Each number is 500 + 25 x the weight over its row's rms, rounded and kept within 0 to 999. Layers, rows and columns count from 0. Numbers have three digits each. The size before them is the row's rms in percent of the matrix's.

# down: layer 7 MLP down (transposed), 1280x320, rms 0.106, rows 882-924, columns 160-319
# up: layer 7 MLP up, 1280x320, rms 0.101, rows 883-924, columns 160-319
down882 099:491510517496498547466475535456521504527474469472515475529525481503490518478527494515499512512514490539491552498547468493537457525507513511487490467485557503481497496519513481492512543484519505455501484507480532529514518506495493427518514447493484453529495487519530512540499476466499544483513528519495501465477531507530523474492470465502503504539482522495489464506492479496471550504545502517479471510512479541529587475528456468520512479507523455550510511514553462532517471472502560
up883 098:480516487443496505509501484475514489488541558492482477491554460456510482510464488463497463483558487529502507496516504509533501490513499512468510461487469478510478474480490460441478449472507510510504537470470477472494515499531494465500464489437449479482514510522520517480513478474484531550504479468517461547487526464496497511485469523489471490513507473485500508495529504531463532505484502533499523495510498494506516497504524507512488510499531533510496547512528482515511443499561465
down883 085:507503470507511494479476498524494500488503539534482481500519500473495522469513482471470466510491511509484515493514543510510509516494460451470497505485467495479510490496499508485524515471517501523483511512484564494482461493478545518462487481543472518479395496500456510470535488536508554493459524508507522484535536489501504508493505517544519487526491508470495529485490502433501509516485499486516520490483510496487503470508477494510534511521499520508494499485449449501491556437465472
up884 101:504535487514481466526468543465488532498453465536518504521464562503488502535490491494472527505511444505481498494496504514452505524496527472458532502463513516445476474511505486474472496501503489498559525472479488481505512504499504467506495545548518528529481469500471512478519514411475508492481565488468527502479501493448547528521533490501479509546522531529496522522520532485506493515556507511445509501498470542500505518481517500525492483490487519504512466540479495490483501494488474
down884 104:489455510497471492448488522552520499513510507460446544496528485465506532456523491467460513527522542480504510478518486514534501515503482432540476488572490463472456515503485519536476517518481516477465489541502492491471470513514480507509471507496489512458518496504526492538485464504511504491507478469544487514498475513529472478488499542473484512485455503508514482520495450486494526500491537494527466546491534516513472465513547514494509500484507522487509490519488481518501445502534489
up885 102:490547484481487512495488488499496501520443504469507516493485520505502496477556558516494505544486481487499481463465474534537496506508490488544497491498481507542539496514472519506503530560496493515452517497524543515482511511480440527517434493492510436502489489470535486472499507497519518528470445469536482511497518474500480544475547466510495526504452491512525519530499527507466485513504507483515493472516547526501513511453481496511497512483513476457500510540520482512473478511510503
down885 107:510483504440506545487509516503533513545477487533493505498528502466509447487479533490534468464465431484512552504500487489485521489500510458503496496443474464472514473501514498489518502462489511519481521458506516505543468491527504487512498488528499438466513507491511549530496471512477488521546483451460479531520532485504493516494486479519475487519534529489464494493499504489510517534539563523510480503494522485476491493552444496549490483508513502509528500449491521508502509479562518
up886 101:478532507496511492527513507509494551489470480466445499499525448501492464506544477505505476441486504448501524505512508491560487497521479495545469490513535476521515478514522511523471538528510502447517476519508527486496522503531512479438502528494483476492485457476501481447538501502529495505510513490484534475522499530460484537509481499500506492510517429507456492535518502494501483506556472517468536587489515481528508520484469512458521468499485492478516494478505546492511481502513460
down886 099:450525512499529483496496464511476468529512466507491485518469501509504527521483458568500460507491454510502522507521503504504473472489530491527527471505513560492497497487500479515465506515543497473508507482532514502496485554451482472459499549509483489483458498489498546494496524458496507499467479474479510511508513482491466503459511505482528490485509532511516480506489480505506463491518499481521487469466474510480483483470505493528488508529506482543539501512538485513492489513499507
up887 110:496482486530464492472500476496470490517459519475461529503480535486476509496478500512494509488471487492523484490503507514477501510486514443498485534446492472499510470512490549467502533496496532510520498484500470467510513454465494495531474470470517491503530512467510506497498518495547520454504473468512483500498527501488543506506550485528434535488521512531482512542452535535501496495439445467467472540535509541506526542513495461486524493495501482468465495499536547469513481537505484
down887 116:481510519537515510516500491517473501482509490524497528506511519464498497469490475513493505485480512474497507485566475522494485526575469518511464488529516510458480438465465504538479499494509515483514482490505503480477547549513513454515481493526510519456483521497506484501531517537498516433460523441505489551479490503452464497456483474521507493511496549537486511493492550503509534464531485531534452496512498555519508535484471525511522486544488516488464491519445484491505489515499500
up888 094:479501504514507518552507520490508483485457509521493520532501476551525493491490506507484524559472522498510458492475557489503513510478534459495456490483501513499505502473487517526507510540548499507471504555531495461489484454489527481458511508509522500514431489531496502472438512593508487481507493527462509504520545523458528499492472536528493539509476487511467523420489518466490452498482492504543505467482445512481522506514492502476500493488481505465520513506474498503487476523542478
down888 097:478490510515462540483559529454502508514512499504506503479530521529499463486489574584498508489505524511517505536523467514478467496451460528499483476500508539475483501520509515502492507514483476501513519466498523532502506519515491509521505513557489501474458521492526505502532477492467493508505462518500484541508501543490512519483518461495500475455520446467521459506533517494531482496492485497515470533499468488490553495482517501506512471521483500508485534499484526492468525469510498
up889 089:520495520465494517525526492470497471495534495504497474513535508446506487531444440480502520518472496519506509506500533446468513543525546549499515527512479531472488479494476490484496469503504517515481499568512512525495524518477535466521506500501442511477503465535508531498544490520503480512486483521499469501489537493520514484511504483515491478483483457548514458513464517495500486485520497510532544507517498506489509509521515480495504515516520468525496444502518498513502521435442500
down889 096:449458484497496464490534505554557500556484561505441502548501489514514515527572523533486507477511459497474494502482507482546451487511470479487508498506528510474487472514520506490493484541489494459555526512468485505504525510515518506507487508514506538548514511513460519501514503506525523501490508540549478474514476452503502491491523523538466500487484523500479522489470484521503477449467457521470507522493511503472458496510497478533519496575490505513550518517505507516477500493518484
up890 099:567481518534473458493547481549511506470504498485535504520437567479489508489455466468471481531559540516498507559453512532517497459552461507501501528515472486523518449509492450501503516495491491505475530502531495464527477481479499492504412479450501500537482508519490502469483466493503490505526482512524482519512478500465536520479482511523506503497492476516482496544492461495509500489494512512508527521509514539471501500514545529506465546508503488490487522506526422516457497494516498
down890 092:441509514468493501512506492464500522489543457522511488470509455531472503479499495544500496472427513514481516488550472481513468500455516469494558495491516542527507502480489506506537499504471492519541523457486538501516518488477523492453517466518522496492504529490549499516506487467529495474487491489499486507486510539500471568490491512485440484506533512500498454487503510489522481563518544503513492449516447472545416490475472472514537494525539502480501483473496483466507498513511515
up891 100:508517518501497535565487473574476471482509468491459544506536494468478508544501479510496515496508456496509475536480510458514532530509482519529509513526499528461510483491521522494498497475531454529472471521537549479494515510493494486484515508533528499506485515513491486500522500517478518480513547515476534493480519509500505517528490476525475552529481495547566498490444478514454499478532501544499487479480462488479510482497497479466484504512496515528509523562501534512486537488463502
down891 098:517520458494477481496493532479463504475529467543521519474482494511498449555552469481484533491502526515521492549474519461463503539527535552519491528521465475517483502518476492488523503476532475516505532505528547494494494536517502539446454452479490465523505488467510508487543459448481524465468527516490517525473474484508468549489510442535516467482476446515468538514523524493500478525458498515471478502483470514496510453506493428500516504450494541468434502513459486494510530538500528
up892 098:456487480532526502530535502516515475461514517497531450483508488496488519468533487521519496493497504467484518501516500484484496538525514507499505476462481507517462460520485502510467494498530470469488501474565551477521559478467513508497512476517496488510521482491508544494482498504544532495504487468545516466512496503495539477470494489523495515576499519491525513539559486525501515482526496541513505464447500479465482515502516474483484471505485513481526530473490480552507444411541535
down892 104:500504540493502529523514530501541514564483467522495522487523532522458497504535507479513474477509495544478477520504467485504496502480437468489490441478511484517472541499469490509480508496489525521483437506465517517494500526514524476515491501429499486495475476532534500501480519481499533474496524507489454472440526536463539520493522488486536471487507479513495485477510486554495458499506469523514472476544538481426469509499493497500526489488482490494540503568494511495509458534543474
up893 099:525529545527480475489535510510453509466483498465501516524507510472528490477486518521483507484448512468471494506483492520475519501550510509502493483521502556461498520480460527543490512497484471505479530499503458520506521496451506483511498520461505487507495487475469490505508469510507513536445484513456543479485449567482494492482519479506529498508521534490496469485502511535498545504525522468497525504501444494487504542493425517444479509506509502483510509473496483484469507483458525
down893 100:497501505498477504472501508469519511472482508564515493499493475505552527540479486455494493509531523478513499522504528512491494471457483512508512548499484496516505503504477456514502468506533534489505494466488531479484525476563490509485514487498471481445508512525492483526499540483516526472522450494558515573533494533466500488508477471508464522470505438478497526468486492477548489480461469557504488497490561505501492487554505476536548532552502548497492513528465480449498457533513487
up894 120:522518460525556502493458499544543529515517496486482512525511469505517524468520506521451500534491497451487491514525516502460517488529482487532430524531464493486550508522504501504475500521494522479445534493461516480547502508468497504497499461498501494506536521507470492530467499490485500510498520497513496517494525530505493516486521494505513551522525509493484519516509444504507508484498501531520522486455531491514461495534519477440491518509478533531532500476510496462498445520461495
down894 126:486477474545454460448510429528501451495517513499552546485512490486489486450534487480503472499519489495498508510497512482470512484482485495501484537530513515462558557527551484471497505514461476515480531534465457488466530533524481522514522482520500508511495566491485524510500510487511503497506496487468460513504504492503486524498494493512535493539459561498483474503500443489495489521513521534474528499479474535541459501532530541506439486519518552482535464489468492477493496460525484
up895 097:498482507480471527503489513539504513539496506484493525492500493535508490519516509492515503503548508498494499477481482514542478502533435504503488512497510511508516528484508540550460467477502498490537476555443501505505497516520483483473491530485540536516484490484491487490510515486508529463506513464451519504493514463487532494531461505440468490499483473494492468477471506489508457409461515521522509467499524491553522452537493511537495519518497473494500532497508532506512518468506479
down895 097:466564440538467483476511507462478441464512511533500510449483503471524492531487480526440494487521503465484496531489509521468493511489525505547557480479519464539501477547433502495504521475477506508483508486475492467469481507462524517495479455540481515502535534481511481485446501510494467498543491525530509499519503511535484520504519527499503506482519546514480521529517494536525521522509487473493515517505497535507532478525504513482492495509515505491553478460496487514532502477528523
up896 100:485513487557484445530525522501483491526469531502537465460514540470513515470480458452464502516507491501526463468499528516511488500500487446504482500517488489484535485496481503510471508484490553497523507457516545475470504489543518456456489528491488530537514462514488542536472541480524495482515509472514438549498501470505557455426497504493479480552495508438520499458494520472471501522553492533469510481484486502498532509507472499515507479482443507464510503551527455466485489488522520
down896 098:499484489470491482500537481485497461453527538484513497507482493480488513499510539496501439488492465534534446484501508505498471438503448503503486498507487523518509511564497514500473509504506516542500493439506486505513470502517483500479488532519500504490508483471498494535466507485533516502476476516523487501538524540535517516467469475504514558458501473484465493514546445516499498478493515499481497553514511529499460472517487462507504530510529495513457490531498506514525457509501466
up897 101:497522463467484472507520522505506471491517545496532512497503473498514527493516475488495473520497502519500449462509540477490462486488506498480494514490481484516499468481527484521474509480476549481491471505533513501509518474522484498483478482463503482479506474520508458502508547505468545502509502474487494470508528480443536462522463484480479492539522523512494492503512494485491501447532513435515494486470531481470504548571519514517469527537489536512470497522549537495533507501490509
down897 092:517465491521519509496558470478498499542466528476528507531466554500518505502513491521473495476509488546506468531496498490529482524474488477519490545511450505487452500492497509504519491524496478495496459529481546521517453503442491506463516490580484471561495546526523527523508543481498461549538552530504507483480522519487493523494503502472526452457501492488494512488486514501470527495501508517510462485498482491480474463523536514470521505489534475498466541515488445509546545490450498
up898 100:500506519521522547446526478478517485486535487511546493518542523466512455489469487512486525514484489523489466474500539507497510491480487458499507542505482514527466514471520478491477492469499544496459532505506506492480503452491499459481516508438475496506540509467545526513545483439497488494523447497505496469544484495530532504499452477488512466512512503464495524523500480478462488535505481528511551519525502530556481519515494470513511497497486553468543496520527500474491486476520510
down898 102:498483537542504541532470519510464480512457527549521528527489535475499461505445436518500515496490492494503473487495460516505472496482538537476497500473488442475507522462520541532500497476474540484492485536502485503532462516502455510544505504462475468508506495551517498492438484481456490497531504509520491536450469482505484470515532463510508465481519498500533537509508535492533503512497474508493521510501539526513482516531474533519503487501510526478507502470507488477481515554514478
up899 099:558482479473493474458498497503499483448510466535504504480517474530472477528488476497474517479513490469506496489496497500498510511526489421501516469539479525473505515498508494515493536506510509483515513487501507524492519471532487512482485501517454498551520501452495490509529531468494506476471460469473543536527487478485472508508511514563499542498495467515511476506499521464483501513471519471515480490506493503479549509503497484515545499468521512464498452518494476568515501493514542
down899 102:474470527488496499489489485519524472503481522448472484488491501496496486485516500490493482548474460491523498485519468449471508520509538504514502470480515490513477456570499533528481473499525500497492504491435530494460492449509505511441515496480504506483491459513473520469530509520485524489463497461442544517504496471521512533515453473446512534522512463542487466500525483488520481462491526494521515465488522516515491493479504494515512477481499513534514535520519493502488465494467483
up900 090:506494462507537491469494480507485504474470504476502533493475505467494470450488527479531510509536445510487506497516514456505524476537511528490498526514535469502536532471512516466507484552487492530489452503524526483508497486484508567488470515486493509494511507494487490488501449451490519505462510508463493494456486528468555485509511492467488494466506563532477518490475516458513506488501522462493493502506511510534502501499472530471519496482517491516528483493500439491500525483468465
down900 103:529465493470532511518510467504507490518532533573524502479446523497507483531539473500495459482485483540476506472468519484491465501455535519542527493480544487487464484501460505499465456508482472475457529549525487532485480496474521460457492508487510488493530476526541533548501480496519521485502550498504509519478487501472472532504497487497534470500490478515460560490469481465486501520498495499509495478492467485492500458469500451492495526497498492484469521497513561471496520542513497
up901 097:475511483523500478504492501506502498500506495505508531540494514531512517507484524486507500495510439503507541502525472507524494504509502496499526507494498513452496495531456491543461470494434497524438523511496478507469505519508507513538482509506536508539514497499498510466468471527496470514437505513546479506477510511469479509478547503466526489518491523493489534463496502462499515533493540518509460513519488514524505478444437504503505485548530507489478512486465494511534463533537483
down901 101:499441470447496488532514538506536480510526521469558481472492505521489523476490520471502521489523523532516517509519508476449456515502471503484474481506533505477481507437518494464523519485526520511539490502538539500500508453486469540500501451489487483541510505567526462502486541500532526488498511476493513520500518490509466496514479482500496461518554506523493531508469470472530532431464490528521511505534507478535472482522530514502482504541523499540513502497526505516508493503521469
up902 099:474482500493516507540529524478515496539491541474509530519494451475503490499507456511509481487490500528539475534517507471505454536528508462506505488489498514534516504498509487508464477477515475548526511431491530465495514470513500506488535504469537518458557474497547498475508514511517462483503420525530466508483503533515536485458529511483471518526506487488508457471463482456498543482529488494527472485503519485464531490487506494466536523482468500482433508440495505510495529537450500
down902 092:459465509499525513498490492524490435527542456499495533503461461487496482523538504535476507510518492434543511518496476523505540503509502465492479521470485488506466462505521563498571496486457486498515476526456481486457517491539486527493493513530483473560471518497487529528460481517510524472525500540499539469505516484537477529534496491514487522521511481465501518498500520499474467551488497481546528484487498529501483512445502528526485466504536495485517460525476502505513512454491509
up903 102:484511514491477515548495496513472491543493528503494466548493482453489502527520479474516529465477452504491518420456530515532543484479521503495484522547477478502512490463532527544508543493507468476512532468526515474484499508542462506556487500511493475503496502524517524440523533460537473533490513535473473498515482481505476535484536516476523511483439516520464503475505520522502518486532515483485432502532488551493511510490515517544482491518501503480487484508480476501532522470514521
down903 109:526524493539492501469456460499476459527455522487496543508484464437485518505485504528480479466502447533522482465499536492532499482548482500466492532493432497482508488499521484531522477470508474481511524510485475525470547524516494522491489511512491465500496519523490565483499479511543479526516509531519457492510538498456506513499529497452494508491481515479518472516510503510500514500458509515474450519538506476528544483495480545528500502505492508506457495526485483520521539464505510
up904 100:490515480492522493466481489502509513470516531500533534488479536515496491517492498479521546490462517492501458546458475455491539511512527512464469489447537511538503518481515465507545485481481503498511494495512461530521545511472489443473493505494476523482498475537485544495461492449478532461497502439485494512489474471507539455492525471455480525488505483467507498505495502481532503483496497523539491512520494484497479483487500463459535481494524471494472496481480494500550547522491462
down904 101:507499489528510496494545502539478487508511452532487505504529506524476471459457482490503467499497504492504473507504496524439477485548506549499530504530466481510515460485515536486504512545551514506488530522425484499498473497573515503550452505481511509505499490460503513470525495523503466511494471500469507522540524520490503487470510531520521505539542568499489492524485497526479497521523489486484480471493505519508539473454495503498510507495524553536452462484513484493484489507486535
up905 111:496519523541492514461523505478556560533542517501535549484474448516485508528493477521467497513531510487510447521477463517464532465513529488532474487508442489485505495488521518524525508497545489485508444466455472470472504529501524476497487478497477490550464502469516513502528491494497518534482500499490511522503477512521502488501495572499501447502524523509509494515536483440495461520527447490527496509464456483479476505436488540528507472501506485503498504496487461504486498506493501
down905 099:545512485483497514489487460502489480493493497498470447480534502492543523470522534483498486477525475487521516499506519523525519512488445545505452537536506530525504473559448475512517457469430502549506508470533505503474498479549493458494543496510516437535506513543470474528468520501529509476492494480518467492519530508499528525533478436445485503522488492512512509506490505532475528492505510521493452464487495490505510513527518511522528493481491481507503503526537541453493495488496487
up906 101:483524505474500457545460522505543543458507513470500510520462508487500511505511517481448485520460504478537497498532527502496447492480503466459458486492541513505493491512486479536486506521551499482519453515510504520478490472515522538485481489503498516471469483503499512505489483505549522490487500483523528512525491474539514509528530492470551505520473528469480546548514484414523555520482460482481497512479495481499499496534492493519470478529470503481511490526488505474525501503485518
down906 098:521493483530519482459515476539504489468553464474504516465554504519511504499472505516496474466553445516443510493511527503505507533539510522479537453477472511492493546537527490482519485519492496497489482486534556473520524426493479513450520545485508536493486503448502478490510502502489466505518481504463480517497504534476467439460537525534490484482519453530518520488469516474534498466509503521466493532495504526509473450484500483488487494522493493510473514502489499527507534487517534
up907 103:514507527461507475473515450519510485478491522518492500437493486502547495496508525458491526507522498472494466510490497500479457486533510478516511524514447552468479484493513485518480476503445478479515523487513533440528536531516501483516550515501462516493492515497472452467480559485487495516489511495506473461525481503480516479498471496539487531518495444487516524501527519496500531460502506487495481502523503490526472478516507485485483484472561476523484485492550532502456523474449508
down907 100:487459502531502511446500486517505490504517478510540528535512500498514505522504450512484488463479542514488509511496503480493515462516527470508488470513459501493492528473503473520524517447475543519511503473530504490434481469456506473518455458472488517508510486466482502518498500528466462491479479509484484491511424493502492501488517470490547525514494536560545499517516488460473472456511547537495499452476512452493469505503501483507460541505493563488507529491497494470489513498488471
up908 092:481488546520478482482546505422469505521505531456490541466489515531494542524522525461521470520504521461487485542461537480482509517510514466491510476491502524498476504488495463476489518466462495488503515488514496480456520495573487506501504527496514484443525479479522488464515492485491496494490511466549494501499488505529484515511505453525480525495507495482465496513448525552495486478558473503512529475517449516496507528464491509527533520493526482525527509472446477507475484493465491
down908 104:498523562468519539482477489497489490477495479508471497484475488523496504499475502487481536520511502497502485496539501487477460496567513521471483477519462501502507510520490543488486465494513474503481460496501458472490468529528560542548505502490499520470482492515509483498478482486468486432539501491474490488505511542478469516500477517498492500491480500509488451466493478524527515488474484504522520528523483517510529492513494517474484495545480533514449530499482517469527488505558459
up909 103:485476514472506493492511499494521464522456514464475490485489472489493472491452529520517457513494535507500514462506456495530502511505537500519485535503473487504519501498497534497525517511496489494513501499448476487515509501489506514501534463483511488485510525517512490488492516509502489504510515501532550528493480499513487520484499511503487552516541469551494499458494472470511465525521489488525482477539520509466513480448549507543467526502527528503551526542498510477503479584476488
down909 100:558499474535526530480463508469505552499480515516537495485571535525546498479492491517472540558507479483492530522508504490460487477563508513499510519531515522486493483490479455474522523494528499517535470542500479479491497519481505540526488493501502489482529482506444508512504495459564490500464469546494481497462477478509462488502551520484557424463493501517516487502493498489434562495504483511512466472547483531543486467498504529482523461494478511480468471480509481470481503496511523
up910 096:500488474469549530457529478511486530492541460523477465478526518484473494527497507499484468511456490531517470515494444496494509508495513504497438548524501474500508519478520464485455500517452479514528507477521459462467534521485519521523459495478481486510516514497529487458472504501477500550536472505449526493497475489517525464480506489501514505511479483511482482472498507506485506476525469492474512521509481475478445506509505490499479489492514476504517543492558511493531540504527504
down910 101:517502474483522493494469487519514490479512514536507471437485465504507431489517477463497488492511530545473532529479509507507470503470505488491475509501477494491562518493487520545519507460492473503518526514498496523552509509488463500534526473472539483487483510461493536496488469502498567504527517518512468443528506508534488530506543530502505497489491524508489547513459532524495512518527493537538477504522544547491476496488501530456568485456494516480461431475509472512479508499457436
up911 099:470504503486527505514468494495534499489509501534455503524532501483464505536470547526503508551549476475506500501549520477508499491471513501546521508494482538454454494548510534516484500528481487515461504453482508492509466501477518471507521504540508512513502486507497512475496515485526467509485536519529511501480525468505475478517529450522503477514552483508505454499528546471540517507485475510497458492491525469493501459525480507525475501518500487517506504460514475488451478506473506
down911 095:525490494490496426494513493470506472493492514468538516480503492479505486488508508465510505535501515503557495486473456485492519474520517507516445538541516483509466521508508475470484507421478541481508511505483481484482503519518501440526470515493524523501524510492530483517461523511486518516473522495493493466547472530482527509530499534489476490519504485483499535515522469510499530462510507448466500418551481502453494534468508503513524464500526500483537501510507514517524552481505520
up912 086:491542511533508493535529486522524465497526469464487499494521516499512496513511496483472517491522469470504425514515520487508484456511558526514506503519506520484477518532480449529490516496524475468493516532502485500489508514457553490456532501527494505530547480462454513541523508475475540515531449492451488473516481498529501445484441512477484513502502480521528500489482558498474498517505510466514531536488489461523529495510521495476467539463485486527534509498499524456578494458507492
down912 095:509479504533522508467488482487462519478508489553495514506444505432439497467528492504552508452442528534497502518523474506539501516483487493485483489524494493467468539485449508472526542498520500530478513492461555462534489525517463501506495517517480514510449474512481520478521514538519483500483507522514476511481502497516470511545514550533502493497550510515444537468525477541507537502519488504518458484470500548465488552510497485496520465498465515485508485458508498465504512487496469
up913 102:505555472511511507510485522505515510504505549456482516495525498497553501545501492486476511472492474487511509535469502500530487541510483459512504515522456524433504495535470457457447522514531509457544475472502515534490485494539528525517515522517499513491515506504490496467483515458517486509524495531517457479519504489517538517467507479477494471503477431476508526499489498496490514487493501502533480486439514505464435513524523510499533493490534503482516490550471479514507505511512484
down913 100:500500531532529486474450525484474511491517492512503488516458487502527473487490469513547461525517498496519528477505511486506537478506477525509524473525472516505463504535497482503503520516507495493499467488506518530515494445514502468535472452470515470507500501465487545526513464518503508535530481472492527522475507522479437545546520534511494508531519522497525529501482529466485455520556505510482485517505515456482498517495506497470464477507457545528530532453473557435479503492578500
up914 088:485483487475475531506491524483521499510501518462517524480492486494507481513538521477489492499491498507463499490474502499497493467503480510448491513506499486523535447489520516511430468512496490508518511499511536481472519466517462523499457493540497466518536534518485461490486494509529521482499502530510500505467511496488472486501510532506502513484500475498501499514525500520502519510443469511504465485495538480522517532473545522504475486490509518497473487488466509534522534518503511
down914 095:573489487517504521551494463535482509514478525488497514460499511486520473557483482507502468518518475465535490473494471531487543502499522489493510486475536522564480521505487473502499542541507468452505497468488472472505486535507527470527527517507517517477456477465506518467538509519504482481508448455507524495482479469470543504511498503539513533476537490478490502526506512455526493541494530529526473515513504515487515525472501495514501523489477514539521522526519482475506525525490479
up915 097:480494507488478417523492476472504463500491479544504496510497562492500516504525515479512499519479490495490453496482548496527478505545488480496517515505510460509511506522518488550490526517530503548515482470452500504464514489516524557506494454511549529491487497500540544490488536513508531528493493544536484509482481479477507483496531492513494526556500504516492547489475465501439542470507480497501491485499531511504519477488508492476483497517475486522470479473478476518517448520508522
down915 099:506562469480530508507507499496515461499524523512522476531559484488476510471459504514525522450487455490450479465518530493541530510464483582539463536477467507476479463489518530506480456498484539517520483493487480509548474513499481448496509485459495496499567506490496485536540513510489519483511507502530481544476535540494509515522497523514491491477481487562505553489478520540492483502546520492476537531507487500488487530499493475508498506495529483532519523558478540524496466517518523
up916 100:532529543507501476527485517514475489509492446510527461473492472508476494499501470536491519511500480495496452521495507514503517456521533467501486536510444492507512457498482512495435545478506521461522519501462542513478521503515498496465509511504485504528438522491485492463553484503488497487488504492485490511481483516519486481524497491537486499539506544473472486495499475504489506437537504491451505520472558481523525508487496503509528496507495549516500486530535549493501515575470457
down916 097:472507502467489505453509477508536515490507523498519491498541548484517504511460491477500474526488535547515524509520498504454505515494558488529519523495558524493480474475519517504496506485534484477502527563508551456479519485476506483480506510488495540482508496525484509472538500524491541526512501553580467488516497523486505520445559498474531509488472539460509482480467486495488532512503463482483469454528537505497500524501476534499509515517514476535500463514476536500502520524509513
up917 093:506488485481492485461460485516495526517460519509461522495525530516528459473505470482496478470517495501497527526539510509490486462502512481503495482547534481504528504497497522545472452486450511506513508503485473489474536490487509496521526504505541495510498544504496517506485484496525485537531496514497502524503512485512516510483459490606470497517551470479507525500451542502530530501489522513499489460444488505525520448516440508471496524469457479477478484527514505466493514504519532
down917 102:487532537469520496512502489527530514529493502535504533476480527521499458502516500498495547483502511497515528499507526499489510496535485511493528550493509476478497512478517476485517481481556502502500541484553544510478489511478481554490505504481507511515475466501444463476469491475529487470514496517488467450495515547510539509472528486491482510506468513501493502510504485563476545509504514492537479529497498494471514454518491493540493493482496471511477472533493496536486538527490516
up918 098:488490501490517483558509497503425467505480450507492512511520461509540446521492473503512527485509456484441484504491491575525481497491528503488489532496502510513538504500494494502525466537518464478497477506512494483488472491540506512484504483517486500515481506482537499498468580474503476475464462466474495483485505535484489496509500517514515499478473534484487512488495504537489482495515499523535514479531553474489500481549549489537475557516487491483534508485500477502481512482494526
down918 099:466471503553535500534491523529503536504501505470512475476512520496478471493498502486490487485484452519510496485508508508538527464511504504442493514548430504511480528508505536457528475484495492495559455486480513508495480514538473500479548485480538550507509490484460469499501429519500473517515518533492525503506484462477501552490483503495512503562462488496544511493537539489531521533523501515514521495518519482483545520522517474492500516541489502501460476487485513483547498496415472
up919 108:505479476519506478478526524489529490546477493497489527511518469527498491520507484511475476474518476468488471514492467501491521456556493503522474493516480464491490497468532500502490492500505471504492497466496523500485500483486483507482547516516493493513494458489493491484502511496474519525487501497525498485525512486499478510500495476548488514525502482509519499477508446461546480548504488508515504504498526498490549487510489507512500511549485526479533493515476488562498507488484548
down919 110:474489496519492493471522522507507510502523458498565499475473512504516484514507545481516535553493442497527446487523479491496500500491483493474520532506495500523510458521522473489446498540549470508521462513497491504536542527494469546529521514499503479473530483513502517456515522511548504521463476441491494530470478438505536529487487542508546462503466518497493541500487511507493512460470489477509480483467546520505502480470530528513470505472503562498526480522492482509490485524512476
up920 100:517487489476528503527467517523507519499498520492510491479562516498492532518516483504516458498488467520507449481509528508568496513434479518509509482527505523511502468469512454522479516465448516510498485480491503478523515504504520460482564499489519500492507510515546514470466523525526510544518475537496472482466500481461485481505528488515454495495496522494525489518502501465511542497532555469503497492477537483544506500495529533514535458539489512435467490457477522525501520493521473
down920 108:475500474467523511485499539548497521519524475454548477508497472444496507528512479449493513505508509545508513494486507521512463502500501557495503486444519502516550444495529482483470529513501516484475519477531550475491530490482546445478507484512525528552535472515508482514492486529495497484498485500534534473535515480479500513492497484485487517527476475483480496492510503515503526424514499479525509515531531494498494491535510450495528498504517517527495486508491481515536491468449462
up921 099:558512471503487541503499479547525455513507497482511490512502523468462518483511495481502517442491510498456488524520509520492517520482521501512517465493489520486486505520474530546479508512503502555529526490493466524490515485508555498545495465492510536512485499517458490524479522461505524484477496517528488500525515516482505505508526533438476486494518498495484511525545513493474490531483453541521521480486512461483495502467534510507489480516502464509536491526507485521494501512496472
down921 104:492476457520522524542541493472523469506484507502456495522522466536524484514474505535524491505524520512515500496500509464508493517494504541520494493492560485527539510459525455497520518546512502518493545456579504486468463517491525511466535518496507478473512491495476516497468512542465504519511494495502532509460515487514463475503471469513460489513500471553557509463497516505514506493473514436488455495554488511489532519457499475482534476526532497489497479519466495541497523481497510
up922 095:499507483519524514519498495527491510467484522472481471505496486531552517555502458499516472505525511460505515492524521485461517495548455482547494538517520496498465453502520497458480536521531504520543519482515481508519500494494492493503488457493543502445526472499489532511491493477514525496546489505470500526510540519524559486533497473510486469459482506502512484501476551465527516515492484491496527477500465550459506500498527525570480495500485527517446509549472530464500491538503475
down922 101:509476529496513517490481527494541487500434511474450502512469533485493501543493488487559564460493533512515552489484512529542550484537443515455499512526525479518477549452452483520509501463490458478475503486515504517498560502529483506461478520533473528531510493525503465514504472544506477503494520486540454498554469506513455474500478518510531510505509480500485533504464466480520511565502524493455505526504488494524520521510444472471481514525485472517550498496492454511445505496503523
up923 097:532515510519482493481520510509540505511493523534529438506474498530497491520529492483507509490512512519477471490524543473499482518518517479536505510509501476499496471539493447491493510504519526514501490489509488475532539486484518456490473515489509459541471505489460481509520522506520530465448506485494512483507493513541494536470525521506511501486511504462508493489546530534488492497481452513500518470482498534465532490517478493530572487521501490460478482474467501499529531511507527
down923 104:547504493458471474476512478501504484473515479490548471484455487512496519521510489490535489515490521530509517522468476523467472510526551517512461493461512531468467458469543487508474490496481526504504480466513494470500528484547519490555494476477479474474524518497512494483462535498506486496507504488494504484539498490505481500470524473519510512536483475485507558466485507489524556506490481468488495469515489539465523515485499512481465458503492477515514517516523499511548535540470501
up924 102:503490478497535509542507505543520499491547477556486453480489513518508532540553467558488483484516518518466535537524524527525490460471512477479525533489525495486475494553467497479506475520479523482505467477538474506496523487516495492504488511557480496504505519473517492520468476491456441519489507510506515471495471464487474510547458499530467471494525499527490535515491463496491468482506542495493509559478526516564470526520479538507509507490480492491506546590503535475517443471472507
down924 111:480525529485493521491534482491496510528500480509498512510491515513482558498488459478468493478458520494519535483494498526494515486495508519512494497490477517508512446491478506493515520480507464498532498501463448512499449484500460499505564491555531511508472529498500543499440421457494502514478492501505492530494498536538444503451506493526521538527495548539507550474482528518518480493494505524523511481507494482496551496474454468468495498510486493502540497492487508522503497489534514